Weights of a small GPT-style language model, trained from scratch on English Wikipedia.
Size: 14 layers, width 192, 8.88M parameters.
Architecture: rotary positions, biases.
Training: 267M tokens, 8136 steps.
Each number is 50 + 15 x the weight over its row's rms, rounded and kept within 0 to 99. Layers, rows and columns count from 0. The size before them is the row's rms in percent of the matrix's.

# layer 4 MLP up, 512x192, rms 0.0728, rows 434-482, columns 144-191
095:61 62 53 72 65 68 66 59 55 67 50 44 59 36 51 53 59 53 56 69 38 87 53 61 26 37 44 21 37 53 72 75 35 44 24 48 50 60 36 70 52 58 47 71 52 45 48 64
095:65 30 62 41 44 46 57 33 33 64 24 60 76 64 47 42 54 55 63 74 25 47 45 36 32 54 61 21 36 53 37 38 73 61 61 57 13 46 60 56 31 56 50 17 34 25 58 47
107:40 47 61 81 53 68 20 34 46 29 62 49 48 32 57 68 57 94 59 63 59 76 31 42 41 50 49 38 51 60 72 81 50 35 80 33 44 48 38 37 47 53 50 32 49 69 49 27
099:47 40 47 51 82 35 79 67 67 55 72 36 40 38 60 45 34 59 49 23 39 55 21 69 42 67 51 27 53 55 60 44 40 31 45 49 48 46 41 66 48 53 64 44 36 54 40 33
101:57 49 62 55 36 39 54 43 68 27 30 33 66 34 57 72 29 62 52 57 57 25 67 43 10 55 51 66 40 18 40 79 62 44 60 39 37 21 26 51 22 64 33 65 23 49 60 73
095:80 53 63 59 61 69 60 61 49 42 46 16 32 49 54 77 62 30 42 55 32 32 68 69 37 57 22 42 56 30 52 45 49 59 61 32 58 62 46 32 34 34 35 56 38 52 44 32
093:54 54 34 44 23 26 85 33 51 44 34 35 33 51 36 86 53 58 28 52 60 38 59 36 57 56 19 73 32 40 64 62 34 36 50 59 33 58 46 46 40 47 48 53 55 65 24 76
097:65 57 49 39 51 57 28 49 78 42 56 45 58 06 53 69 58 24 60 69 47 84 69 31 68 48 41 79 61 73 43 37 56 42 43 44 34 50 49 34 41 41 50 42 55 54 56 35
106:24 52 50 59 43 43 30 42 52 30 59 71 43 49 29 62 59 67 50 26 58 44 40 56 47 33 44 30 46 47 49 53 56 58 28 67 45 91 57 63 35 51 35 65 76 41 38 71
100:45 58 44 72 43 24 39 51 54 60 54 48 70 60 40 47 37 61 50 31 66 37 23 59 41 44 58 55 71 44 60 49 50 84 22 26 54 39 47 52 50 13 47 58 29 64 52 49
095:53 53 43 42 57 58 32 61 73 35 61 30 71 56 59 60 77 41 50 52 82 53 60 64 18 64 32 35 51 20 68 51 89 46 44 33 29 62 24 39 41 37 51 16 37 54 68 45
105:45 46 57 46 48 50 72 80 69 35 51 23 33 55 49 83 82 70 55 64 31 23 56 51 50 65 43 33 46 49 40 63 15 44 59 63 49 90 52 50 23 45 34 33 59 39 63 58
099:54 53 58 28 62 54 69 69 62 52 26 43 72 56 58 44 38 40 36 38 38 57 47 63 62 49 18 47 49 67 34 58 63 73 78 62 27 31 72 48 68 27 71 58 59 34 79 66
094:71 35 49 75 48 07 43 51 45 54 57 46 39 76 60 72 50 54 50 70 47 23 52 46 71 46 61 51 40 21 48 53 46 31 69 44 55 52 51 70 55 48 52 75 54 41 32 47
093:53 70 58 67 49 57 55 64 41 27 34 36 44 53 22 41 33 40 72 56 25 48 64 33 79 57 53 38 57 57 38 35 43 48 52 18 56 62 62 08 61 47 42 43 38 65 27 51
095:25 55 41 70 24 76 31 72 65 50 40 30 49 75 37 27 29 39 66 51 72 55 14 45 43 37 50 50 48 50 51 48 50 49 53 55 76 68 42 49 51 47 49 71 42 53 60 57
097:38 48 39 33 50 51 70 49 46 54 66 43 19 50 50 51 42 39 52 39 44 34 84 34 40 47 29 13 53 49 52 65 65 49 59 58 56 39 71 54 33 53 70 33 43 30 21 71
104:45 63 21 68 48 55 68 63 65 59 50 48 72 09 47 41 51 67 25 37 43 52 35 43 74 69 56 70 63 57 47 60 53 66 70 18 44 50 63 60 56 58 39 48 73 42 36 57
107:34 35 43 69 57 62 28 30 41 50 64 53 39 61 47 75 61 75 54 37 59 56 51 17 62 66 63 54 55 48 34 27 31 41 55 65 46 53 29 82 72 58 36 30 52 55 44 41
099:58 53 40 53 72 50 39 21 48 48 51 44 56 57 55 10 36 46 41 14 63 73 38 59 40 60 39 39 38 55 54 43 70 36 36 36 44 51 49 43 38 46 41 48 67 70 55 54
103:24 41 49 38 51 40 48 37 68 73 47 32 90 49 19 33 18 46 60 47 63 39 41 65 67 62 76 58 55 40 64 73 30 84 38 31 78 46 39 58 48 48 30 36 71 57 49 58
094:57 16 54 48 69 51 76 43 35 82 66 34 18 49 94 76 41 44 52 41 73 46 48 51 57 59 28 25 21 55 72 44 41 34 45 07 53 59 73 42 39 41 66 18 25 49 39 56
098:53 58 36 29 45 81 57 35 47 94 49 64 54 35 84 68 43 36 65 64 65 43 52 55 50 24 44 41 36 63 51 48 50 60 69 43 43 72 62 38 64 48 45 43 46 49 49 51
096:32 47 43 53 46 30 41 50 75 66 57 42 48 49 59 49 42 72 46 55 55 63 33 44 61 40 48 32 39 42 55 71 41 37 50 31 29 60 42 41 39 49 24 31 37 75 53 55
105:28 55 49 44 31 60 27 50 44 59 38 69 57 63 38 64 26 50 58 35 68 42 49 54 41 53 67 59 73 24 40 52 30 44 79 76 35 37 47 51 36 41 29 71 62 53 52 40
095:84 54 53 34 29 43 48 41 43 37 48 50 50 26 11 57 45 42 52 34 25 43 32 75 59 34 45 55 57 30 43 62 27 47 39 57 44 51 10 20 68 31 23 78 59 66 32 64
109:52 47 36 49 39 35 56 46 46 60 47 26 43 71 26 45 64 26 60 35 71 45 67 56 47 58 59 66 48 41 61 37 45 50 45 81 50 39 69 59 75 33 60 51 49 38 76 39
099:34 54 48 54 32 48 27 38 47 31 32 47 58 52 37 78 46 38 52 39 05 52 47 53 13 51 23 62 49 64 65 71 48 47 58 07 68 60 37 45 45 40 24 28 67 71 24 31
094:07 31 38 28 42 52 63 55 76 18 27 46 81 57 58 36 64 52 55 56 38 51 14 63 51 27 86 62 49 39 76 55 35 32 51 30 61 22 44 26 46 68 58 51 36 50 66 45
092:59 64 36 26 65 55 36 41 81 32 68 77 46 89 66 35 45 69 76 26 22 50 38 56 20 55 53 20 71 35 46 26 48 85 80 38 46 54 53 44 51 48 23 39 54 56 64 61
099:64 54 46 39 48 37 45 36 55 29 55 42 41 33 45 47 43 47 44 61 33 29 23 99 57 59 66 50 43 56 26 50 44 15 52 62 46 35 58 34 58 87 29 29 30 54 54 37
101:58 48 62 52 63 48 27 64 77 68 78 40 53 47 40 29 48 41 78 46 59 34 35 62 66 50 59 93 64 31 37 71 35 68 34 54 65 58 43 49 38 32 35 55 33 49 47 45
091:67 51 37 41 49 36 33 39 44 55 62 93 49 45 70 43 35 49 63 43 55 35 47 19 52 59 52 47 33 59 40 65 61 54 69 42 65 38 63 51 44 72 43 63 59 10 28 58
098:50 49 59 49 47 36 48 47 34 53 45 44 52 46 30 57 38 73 60 54 42 52 58 66 63 68 64 65 32 82 62 75 58 37 34 41 55 60 55 25 44 33 76 71 54 72 58 64
098:49 61 11 35 66 58 70 54 70 63 46 31 66 34 75 61 47 51 44 41 35 50 48 45 61 44 75 35 60 46 52 60 47 70 39 44 49 52 64 46 53 62 68 20 79 64 53 50
100:41 49 50 68 24 22 64 44 42 25 32 13 48 50 25 50 37 35 70 58 42 35 45 59 71 45 76 51 64 50 57 37 70 17 37 72 68 40 49 48 34 20 37 65 44 69 48 51
091:62 53 49 58 50 49 63 68 33 78 51 45 24 56 18 28 46 53 56 43 62 39 30 59 63 30 35 33 45 45 39 45 72 81 43 60 31 51 55 60 56 65 60 73 76 47 60 85
101:54 42 32 77 67 64 50 40 53 51 67 26 34 43 57 52 43 28 53 53 57 50 59 37 42 70 66 69 99 44 59 75 65 34 67 41 31 31 25 67 52 71 63 27 72 46 29 64
104:34 56 60 44 53 57 40 38 39 82 39 49 46 56 85 44 34 57 47 61 38 60 30 19 43 50 39 57 40 59 48 30 29 63 43 50 90 36 46 48 20 40 74 41 72 45 48 27
100:71 61 52 46 62 66 68 33 90 23 30 70 61 63 23 38 49 24 50 46 57 46 53 46 20 55 50 48 52 44 16 39 50 57 34 42 54 65 55 59 32 45 55 58 46 44 59 39
102:17 56 71 34 77 71 68 39 72 42 18 56 62 22 72 40 50 41 56 49 63 74 66 46 58 53 27 58 48 40 40 44 49 53 33 30 45 46 72 46 60 70 53 55 56 23 54 46
098:50 55 38 39 46 26 25 60 61 47 31 83 51 51 42 14 40 42 43 27 39 63 49 42 19 51 43 43 56 45 51 39 59 66 34 46 48 27 30 33 40 64 44 44 55 65 74 48
101:63 58 69 46 42 36 67 60 85 56 56 45 41 68 87 34 69 41 40 52 35 61 54 73 45 51 26 61 57 46 46 53 48 58 57 29 46 50 39 71 31 48 55 46 39 22 47 55
104:45 39 40 29 61 51 46 48 61 38 63 19 61 39 44 47 44 40 71 76 41 49 40 27 37 48 46 41 72 67 53 54 71 57 32 38 48 91 71 48 47 23 54 62 63 45 73 72
097:67 57 62 34 51 90 77 24 35 59 65 82 51 29 54 55 52 57 40 56 28 34 40 40 53 24 81 27 25 58 30 21 51 69 72 58 33 56 44 60 45 55 44 60 30 69 65 60
092:53 46 42 78 65 37 24 42 42 76 80 63 37 58 57 27 55 54 44 71 33 54 48 36 33 56 63 60 55 65 52 61 46 56 54 34 55 53 50 43 62 71 57 71 54 49 50 64
101:59 56 50 72 49 38 52 51 42 61 60 52 55 21 31 46 83 27 59 80 47 30 44 38 51 41 61 47 40 53 31 57 56 77 31 50 26 68 64 61 57 43 43 44 31 70 76 59
102:55 59 54 36 38 49 15 57 38 72 49 49 29 61 39 58 70 62 55 65 39 41 65 35 46 46 28 39 33 39 35 63 39 41 47 39 57 28 38 55 46 61 27 64 36 33 28 50
099:50 44 85 43 75 72 59 65 48 62 68 45 36 68 53 52 65 34 65 31 65 45 41 78 51 64 49 38 66 51 47 21 46 41 36 57 57 58 60 17 60 02 56 64 38 39 47 43
# layer 4 MLP down (transposed), 512x192, rms 0.0723, rows 434-481, columns 144-191
097:20 44 79 54 37 57 55 59 49 49 57 48 52 70 43 39 45 81 59 43 44 52 64 87 53 46 61 44 79 48 45 57 82 53 47 27 43 39 65 54 41 57 32 43 59 50 64 83
096:51 54 56 68 39 68 50 40 36 55 52 27 38 73 68 49 64 66 47 55 55 41 79 25 64 33 41 84 26 36 39 45 64 39 61 63 44 37 48 60 24 27 41 65 62 27 62 89
108:61 56 59 56 64 72 32 38 45 48 46 71 45 47 67 44 64 49 67 18 34 26 56 74 48 51 61 36 67 48 30 68 42 57 39 49 48 45 69 33 56 42 17 40 38 46 44 35
100:47 63 47 46 63 14 34 64 39 67 56 73 12 37 75 48 45 60 50 64 28 33 73 59 67 57 43 34 42 55 43 67 85 35 40 50 55 90 50 49 22 19 42 39 43 50 79 22
101:72 70 61 41 55 39 62 58 44 53 50 36 23 55 42 53 77 69 73 43 44 22 54 67 45 45 77 53 50 34 58 73 46 44 85 36 49 25 46 54 22 56 60 31 77 33 61 24
096:75 00 51 49 53 44 57 59 64 53 33 29 54 19 61 52 67 47 56 53 50 40 54 29 47 28 54 56 58 66 68 68 65 46 42 41 25 46 27 58 33 51 50 45 44 55 48 45
093:43 74 56 47 66 74 54 23 45 46 43 52 47 42 64 66 57 39 36 68 55 88 29 67 63 36 53 51 63 20 64 34 41 48 57 87 67 44 32 67 45 53 45 16 40 27 55 62
099:74 33 40 56 62 37 40 48 66 49 55 51 40 34 43 50 39 72 19 55 57 50 78 39 30 47 54 59 71 52 33 35 58 35 72 30 59 83 46 38 74 37 36 56 32 45 12 44
105:48 37 78 40 44 30 75 65 41 43 49 44 46 49 60 46 22 80 65 54 54 28 65 56 44 42 51 62 38 46 70 95 47 58 34 32 28 44 48 43 56 52 74 25 52 45 50 56
103:60 59 90 55 39 75 77 62 51 38 66 44 58 63 43 60 39 48 73 61 46 38 40 69 42 51 44 55 61 60 50 30 48 37 46 70 36 61 47 53 47 48 41 55 69 30 48 50
095:32 54 44 57 41 47 44 54 57 37 24 41 55 57 67 50 69 56 72 26 41 40 68 29 33 66 34 47 57 34 39 72 72 65 48 13 44 32 54 42 38 53 55 35 45 41 56 65
105:76 69 39 61 35 57 58 60 74 43 24 41 68 63 41 41 16 53 34 48 65 49 30 40 52 50 50 46 45 66 42 47 61 40 55 82 52 31 52 50 60 52 64 34 51 39 18 52
099:64 28 45 76 53 72 84 66 66 35 36 51 72 66 45 61 56 71 34 47 61 34 45 41 56 43 41 54 42 53 37 63 54 54 29 36 22 78 91 42 56 24 34 69 66 56 47 63
095:36 62 57 51 44 48 69 51 44 35 51 51 67 42 37 44 40 70 38 41 32 49 35 11 56 63 73 61 41 54 44 43 57 47 38 50 56 68 61 62 28 63 57 40 41 46 50 51
092:64 48 30 47 46 55 31 34 64 50 55 64 33 53 74 48 48 62 61 47 63 58 50 54 52 37 25 45 56 48 19 51 63 31 62 50 53 60 40 68 43 74 49 16 49 54 64 57
096:60 24 43 59 44 30 72 64 67 66 62 51 28 33 47 42 45 65 61 51 27 77 51 34 56 39 61 28 40 49 59 50 45 41 57 45 44 53 55 49 46 51 26 60 38 39 61 64
100:67 46 52 53 54 37 42 60 48 64 44 45 25 82 67 26 55 20 70 48 42 50 47 60 43 31 44 53 49 69 82 28 39 63 40 45 18 64 56 41 51 55 59 53 53 68 39 31
103:25 77 49 45 59 61 49 43 33 63 34 52 40 59 57 43 37 49 51 48 51 55 52 27 59 38 27 75 38 46 63 71 45 54 53 54 28 53 56 57 60 62 67 55 18 36 70 35
106:35 49 38 44 24 41 52 49 62 25 74 58 39 38 49 48 59 63 43 50 52 64 34 47 58 36 55 23 55 60 58 66 65 71 50 44 31 16 64 72 42 55 57 55 53 14 33 52
099:53 42 44 39 58 57 54 46 47 67 32 70 60 55 40 41 17 62 32 93 71 42 57 65 57 51 53 26 65 47 52 50 58 40 37 59 51 88 41 36 52 51 67 63 56 21 24 64
105:48 55 58 39 57 61 47 43 48 66 31 42 32 53 47 63 76 36 25 31 23 47 81 54 41 48 21 49 62 53 30 53 46 42 36 51 60 19 42 67 41 17 35 55 56 45 24 49
096:34 22 51 27 66 71 52 27 59 52 67 64 68 52 53 43 27 58 30 25 53 48 55 50 55 43 66 55 66 35 56 48 38 39 66 56 38 61 56 38 42 55 38 33 61 17 42 53
094:38 54 31 55 57 42 34 60 62 33 40 22 43 71 53 36 50 74 46 51 39 38 41 55 29 80 67 64 63 22 38 50 17 30 33 41 50 57 34 34 29 52 45 36 39 39 28 47
096:75 97 40 50 67 60 53 82 18 55 57 50 51 23 71 55 18 47 58 51 59 59 42 61 60 41 66 41 51 54 48 60 49 62 43 58 57 62 34 39 39 65 62 33 50 30 45 53
106:32 74 68 29 42 59 37 49 52 66 58 70 42 64 49 78 43 45 78 61 66 43 23 46 47 92 36 49 28 26 52 37 51 36 63 68 57 68 66 69 44 49 64 72 48 46 50 36
096:39 59 70 48 52 32 57 73 35 67 20 62 27 63 40 49 46 78 63 32 46 25 48 55 64 81 52 65 61 18 35 55 31 58 61 38 43 53 30 55 65 60 66 88 31 69 53 49
107:48 73 65 49 42 53 46 47 47 29 45 46 55 41 54 47 54 39 43 43 37 81 48 47 27 36 47 48 37 34 51 77 56 35 49 71 61 40 53 64 68 54 54 61 46 45 71 66
100:35 65 47 44 77 61 65 37 55 58 63 64 44 42 67 63 89 48 67 56 68 59 73 26 77 63 55 56 51 41 51 07 46 49 49 44 58 62 48 05 50 31 27 73 72 49 44 74
093:44 55 27 73 50 15 72 43 54 36 43 81 62 44 19 17 66 65 50 55 57 51 22 59 50 30 58 56 12 33 76 70 34 47 49 34 42 51 67 49 55 76 56 84 35 49 58 42
096:50 64 59 24 49 44 45 37 62 58 65 56 29 61 47 40 49 43 64 41 65 77 62 57 57 35 43 44 73 69 76 35 35 57 59 26 39 54 64 67 68 51 69 55 35 27 40 55
097:47 45 52 49 40 53 58 34 66 60 49 51 46 94 40 63 44 32 44 19 50 41 53 49 64 42 44 38 58 58 53 55 28 49 24 49 30 63 70 34 55 65 48 36 40 83 59 69
105:57 42 30 50 47 64 56 19 51 58 53 56 35 57 49 33 44 30 52 41 63 34 48 16 28 47 53 51 33 68 36 45 46 50 35 63 38 24 31 52 62 52 65 64 51 66 29 34
094:44 31 46 74 44 44 29 48 60 65 61 51 52 53 40 36 34 47 61 34 30 54 75 44 75 41 55 63 53 56 72 36 38 56 35 64 41 13 54 46 39 34 48 23 79 34 69 54
100:53 31 38 70 42 56 48 25 36 53 55 46 53 54 31 46 62 56 58 59 53 61 59 55 40 60 52 53 57 27 38 56 74 55 43 53 18 50 82 50 53 64 57 00 66 72 34 53
098:47 49 42 61 53 63 42 49 40 21 50 55 68 57 62 68 35 49 44 69 48 51 34 56 43 58 28 58 49 52 51 58 75 56 63 60 66 57 57 53 66 69 29 55 50 74 70 57
099:92 43 51 65 52 64 50 51 40 43 38 57 42 36 48 52 55 43 75 40 58 63 78 26 39 48 58 50 58 49 80 62 50 32 38 45 36 26 61 55 56 36 60 03 70 82 32 44
093:42 26 63 64 61 65 54 61 53 27 62 36 41 67 44 32 56 57 54 48 76 34 26 49 52 60 50 62 35 72 60 66 71 33 44 43 42 52 37 86 53 46 76 18 69 57 52 40
102:46 83 52 67 43 67 54 64 54 27 35 46 37 39 80 59 52 33 35 27 29 72 60 39 62 40 53 53 38 26 67 70 69 62 38 28 35 52 79 47 57 31 55 44 39 42 20 40
101:50 50 32 92 45 46 94 68 51 16 50 52 54 35 58 42 55 58 63 56 52 55 52 53 53 49 66 42 58 46 41 56 60 56 64 53 55 52 27 65 44 27 63 38 19 21 70 61
100:11 15 72 32 42 34 53 53 28 66 47 37 71 83 36 56 62 50 66 68 22 46 21 42 48 64 81 56 68 36 40 55 49 43 34 62 45 63 47 69 54 27 09 34 55 59 34 66
103:48 47 48 44 55 41 69 56 49 43 55 37 50 40 76 39 48 68 51 33 53 49 71 34 57 45 75 54 43 59 90 78 52 40 28 23 35 35 33 36 57 60 47 25 49 69 54 38
097:34 48 50 57 50 39 73 42 47 57 56 93 50 47 58 42 43 47 53 45 34 29 43 83 56 38 44 47 41 63 87 45 63 55 41 58 44 33 58 38 56 44 44 38 43 31 70 83
102:37 50 61 54 36 71 58 49 61 34 51 49 45 67 34 48 62 54 56 47 60 56 52 61 34 64 46 90 73 44 48 39 38 64 36 32 40 67 73 71 30 55 25 39 68 46 54 70
104:82 47 57 52 49 64 48 46 68 45 67 76 58 47 66 35 31 63 70 46 42 66 54 38 31 58 24 50 62 48 52 48 68 41 40 54 38 14 53 30 40 66 55 54 35 43 45 57
098:29 81 53 06 59 46 64 26 33 53 65 41 54 53 56 53 60 43 53 31 49 27 46 59 23 59 65 68 54 45 55 62 42 62 46 38 37 70 46 58 64 47 51 41 53 24 55 48
094:58 04 53 57 48 38 31 53 77 41 39 62 42 58 30 53 50 70 43 46 48 44 54 32 49 68 48 48 48 44 04 23 78 60 63 44 51 42 10 49 49 52 46 54 65 47 57 59
100:36 68 58 78 69 59 21 34 21 51 45 41 44 44 47 30 48 25 47 38 49 48 61 60 36 25 42 43 54 51 52 49 58 30 73 35 36 41 49 45 88 71 39 54 49 68 79 23
102:47 71 45 39 34 54 52 39 70 61 22 51 53 48 64 50 72 25 37 75 09 82 51 62 55 34 60 43 43 38 52 37 43 81 51 47 46 55 50 64 32 76 30 84 56 43 38 49
# layer 4 MLP gate, 512x192, rms 0.0775, rows 435-482, columns 144-191
101:59 48 47 56 56 64 38 27 49 66 73 35 59 48 11 36 82 60 53 40 49 61 15 46 38 35 23 75 40 64 54 72 52 37 89 36 52 64 19 62 27 53 75 52 54 51 51 23
104:63 49 56 66 22 50 53 21 81 52 46 45 49 68 75 58 37 53 54 28 49 12 57 45 59 50 33 61 35 49 36 87 55 51 63 37 37 47 55 62 64 37 28 24 47 70 48 56
100:60 56 51 40 39 31 26 38 49 36 61 42 52 78 53 28 53 52 65 40 67 42 50 64 51 72 23 33 11 54 55 55 18 34 49 43 23 68 38 21 25 20 74 67 35 27 27 30
099:49 43 49 28 89 62 61 20 32 29 57 56 40 54 27 69 62 66 57 43 55 18 37 39 83 35 37 37 55 29 41 57 62 33 48 27 52 25 52 54 28 54 64 60 64 52 26 68
093:49 45 59 37 64 47 43 69 65 74 26 68 59 27 63 49 31 58 65 52 63 74 28 64 69 48 64 73 60 45 56 60 60 22 51 67 49 65 48 61 52 34 39 32 38 72 48 35
094:63 30 21 48 44 66 73 35 64 43 62 47 40 47 72 55 72 49 43 50 36 47 40 61 51 17 43 67 53 39 37 67 49 61 69 70 35 25 51 48 40 52 58 48 56 38 48 48
097:58 55 78 30 49 35 49 83 61 37 59 30 36 71 39 54 46 61 58 46 59 40 51 51 39 29 26 64 30 43 81 38 42 48 55 46 85 36 54 31 56 71 44 64 64 33 26 49
107:47 32 86 50 59 45 48 55 26 68 53 51 53 51 53 48 51 66 54 69 42 29 40 63 34 50 47 62 49 44 41 61 48 27 65 13 59 30 58 62 31 82 24 12 40 64 71 46
104:48 55 66 62 53 55 41 60 55 73 46 56 43 55 34 41 53 52 49 50 47 25 68 51 50 66 61 69 44 47 62 48 21 53 60 24 60 69 37 75 54 51 48 32 44 39 41 58
090:62 46 37 16 67 40 50 49 59 44 29 34 54 78 68 56 62 57 28 64 55 54 68 40 40 33 23 58 46 35 84 48 59 50 76 23 33 47 40 70 38 81 45 29 41 57 59 41
104:34 57 56 40 67 53 85 49 47 38 75 85 42 71 59 41 54 67 76 60 44 29 74 32 57 41 47 54 73 54 43 39 53 18 36 32 25 56 49 40 57 40 55 42 58 56 39 75
097:45 47 61 44 16 62 42 44 49 32 50 54 67 59 41 87 40 58 38 46 43 37 61 22 48 37 49 65 52 33 42 48 27 70 52 17 41 66 63 38 54 65 56 19 42 49 51 72
097:41 45 40 56 47 67 69 33 39 45 65 69 51 60 66 39 44 40 47 47 80 24 36 56 49 63 58 63 40 43 45 16 46 40 29 48 59 29 51 77 34 38 37 39 67 51 67 73
089:71 47 42 40 24 41 38 35 08 50 53 41 39 66 47 67 90 49 55 47 62 55 61 41 47 47 55 70 42 65 65 31 56 49 18 40 32 55 84 40 91 30 56 57 40 40 61 52
097:66 47 51 78 41 42 74 64 53 88 59 54 59 40 31 45 48 82 52 65 88 53 39 25 55 59 19 56 44 50 47 47 14 71 41 46 60 48 27 47 35 35 51 59 44 30 34 39
099:63 63 42 61 55 47 51 58 22 53 54 24 22 62 52 30 36 69 59 28 56 44 35 53 64 46 31 71 51 37 26 55 60 38 35 57 56 44 45 46 44 54 48 33 57 68 62 27
106:73 39 39 52 49 47 55 38 59 46 75 37 50 43 49 40 38 56 46 68 71 51 54 68 60 74 25 52 68 54 45 76 55 42 53 14 54 59 60 42 64 30 37 29 78 76 39 31
103:30 36 36 58 67 48 36 81 63 65 67 37 37 80 62 71 72 44 21 51 50 77 31 46 57 36 68 52 44 29 55 84 45 27 47 31 51 54 29 60 47 72 49 52 53 51 64 37
098:40 41 37 53 58 58 55 64 39 45 23 67 61 57 53 49 66 34 67 31 36 67 50 45 21 30 50 56 52 26 78 55 63 46 43 32 36 54 42 64 47 40 32 21 75 56 44 37
094:56 36 65 38 53 46 65 33 65 55 72 48 47 47 40 44 41 73 53 65 68 56 55 30 72 11 44 37 52 59 48 58 60 55 83 63 39 58 44 70 70 49 80 57 78 47 56 24
094:37 59 59 52 60 56 45 51 67 42 56 47 60 33 61 58 34 75 49 32 47 31 77 57 71 72 32 48 46 52 53 54 36 55 39 53 23 41 44 57 57 31 53 58 58 49 75 52
107:86 46 61 51 54 50 60 58 55 67 69 56 37 53 56 53 41 54 49 46 44 64 64 63 37 23 36 46 56 42 53 40 84 52 56 45 40 66 67 39 30 48 38 38 52 64 34 70
096:35 40 64 65 86 33 39 54 73 50 56 41 48 28 76 91 71 59 61 51 62 20 22 54 64 54 54 76 45 46 70 69 39 33 27 52 55 57 49 67 67 35 31 71 69 74 55 44
104:56 62 42 44 37 50 63 77 85 70 55 71 38 40 36 51 44 64 67 46 45 70 59 51 52 43 63 30 58 48 62 43 35 56 36 34 28 65 51 81 40 79 40 64 53 30 30 68
091:36 43 46 68 56 77 52 55 50 54 38 52 63 23 22 51 43 38 35 46 31 29 14 29 43 64 53 52 44 29 73 51 43 95 47 44 52 33 59 50 30 36 55 48 60 45 60 53
109:51 69 57 54 63 91 39 64 62 29 54 39 28 42 65 49 69 39 58 36 53 60 25 40 47 39 37 63 53 53 53 37 39 35 44 46 50 32 25 70 56 52 47 44 56 90 45 52
102:64 71 59 49 47 61 88 42 28 54 73 73 69 32 46 39 49 67 54 45 73 67 31 42 87 46 45 56 47 86 34 59 54 64 61 28 60 15 48 25 39 78 46 48 42 52 54 63
093:61 50 18 43 47 38 37 51 42 27 22 67 44 60 61 60 45 48 46 50 52 40 41 37 28 58 29 17 31 64 51 53 61 68 38 51 21 28 32 70 58 79 53 27 77 38 64 71
096:61 68 56 49 48 67 46 45 35 65 74 54 53 61 35 41 38 83 51 73 38 79 42 46 41 38 36 77 57 72 78 22 35 68 61 42 26 45 38 50 33 46 51 29 44 66 40 29
097:44 40 68 44 44 44 59 72 60 48 52 45 58 48 62 54 31 52 62 61 23 47 27 72 32 23 53 62 65 57 77 43 56 55 47 65 56 62 28 66 32 47 48 53 35 42 74 48
102:36 37 57 74 30 53 45 37 44 72 42 71 73 50 59 53 65 39 60 72 78 75 54 48 56 69 58 62 36 62 31 61 50 52 51 62 39 84 36 59 50 51 30 31 62 72 55 71
096:67 53 64 66 44 79 39 63 48 76 59 57 33 41 57 66 30 58 52 56 62 71 57 42 27 32 24 62 30 72 44 72 73 45 56 59 45 66 37 62 45 50 35 51 51 37 48 28
102:52 64 42 36 49 43 78 56 64 50 44 43 55 44 86 65 43 49 46 71 59 43 94 52 63 24 72 69 57 43 48 43 73 47 36 94 28 48 62 52 38 45 42 48 54 46 49 35
098:59 34 71 56 66 54 66 62 63 73 44 27 61 52 58 51 44 25 72 49 46 47 72 50 38 42 63 54 55 57 42 14 43 34 43 23 65 33 60 62 63 52 48 46 30 44 31 77
098:39 51 71 34 27 51 52 60 45 37 56 37 60 70 66 48 59 47 31 52 50 51 46 77 43 52 56 37 36 32 28 28 62 50 41 48 37 73 57 44 48 52 37 69 62 53 55 71
095:78 48 30 54 57 52 42 71 46 32 49 43 49 63 68 58 39 73 51 53 31 39 43 65 41 53 72 90 59 53 32 55 63 52 45 37 42 76 46 28 33 39 60 57 43 42 62 73
108:49 36 50 50 66 45 48 59 68 61 49 51 76 54 22 36 31 74 49 49 36 38 50 50 81 71 70 52 82 47 45 77 29 43 67 62 59 67 27 54 34 51 46 47 29 66 44 34
099:40 48 56 52 21 60 53 99 61 60 60 86 54 52 17 46 55 60 70 44 80 86 33 46 65 23 70 69 49 23 33 27 53 77 58 54 45 49 42 48 20 54 44 62 21 45 51 65
102:37 58 62 75 60 55 14 65 33 21 69 38 57 63 27 41 76 60 69 48 42 45 45 34 48 66 50 51 46 50 37 37 34 50 43 53 45 38 49 36 48 28 47 43 36 82 54 49
096:62 61 60 45 20 67 63 45 53 71 45 53 44 59 72 70 46 33 48 27 36 64 51 58 50 60 44 42 20 44 35 56 63 41 51 23 48 43 52 62 15 44 35 59 37 48 55 49
091:50 63 73 66 56 44 75 92 62 82 53 64 48 59 68 52 15 65 47 74 68 60 91 82 44 45 35 50 83 32 27 19 48 50 43 27 54 35 38 38 42 32 53 28 33 54 57 70
101:77 53 29 55 36 55 59 37 59 61 40 80 49 79 23 31 21 56 55 65 54 49 50 58 58 62 30 31 52 47 57 38 56 54 42 19 38 44 26 32 54 47 15 69 43 49 24 67
109:48 30 63 50 29 70 33 38 55 35 54 48 28 79 52 51 41 54 69 53 55 54 54 53 49 38 48 35 45 55 52 27 51 56 39 33 34 50 51 56 56 66 38 59 46 33 29 34
097:03 56 21 70 57 70 36 50 34 37 44 63 65 53 37 36 41 44 65 52 38 58 30 57 72 59 51 36 52 59 23 62 43 63 49 47 75 00 32 54 35 63 40 50 53 17 48 60
101:71 71 56 47 47 50 49 69 36 67 45 44 57 50 82 65 48 47 35 35 28 39 53 40 65 36 54 61 43 50 83 63 56 66 25 47 44 57 58 49 26 62 48 40 63 65 19 64
105:49 42 40 38 62 59 61 53 55 39 68 39 23 41 44 73 64 35 44 27 73 51 31 28 40 67 54 45 39 38 52 30 63 48 49 67 74 56 27 69 41 65 39 43 71 51 35 43
105:66 57 38 38 34 59 51 49 32 83 62 38 46 64 29 53 62 50 53 38 49 74 52 34 35 47 50 49 39 87 91 47 53 40 44 23 31 46 34 33 60 57 50 53 44 68 62 68
096:22 33 64 83 55 84 53 49 39 73 40 34 44 30 47 30 37 76 47 59 59 69 28 54 27 40 45 32 37 54 49 59 49 67 53 53 46 42 38 37 71 44 57 50 55 29 15 60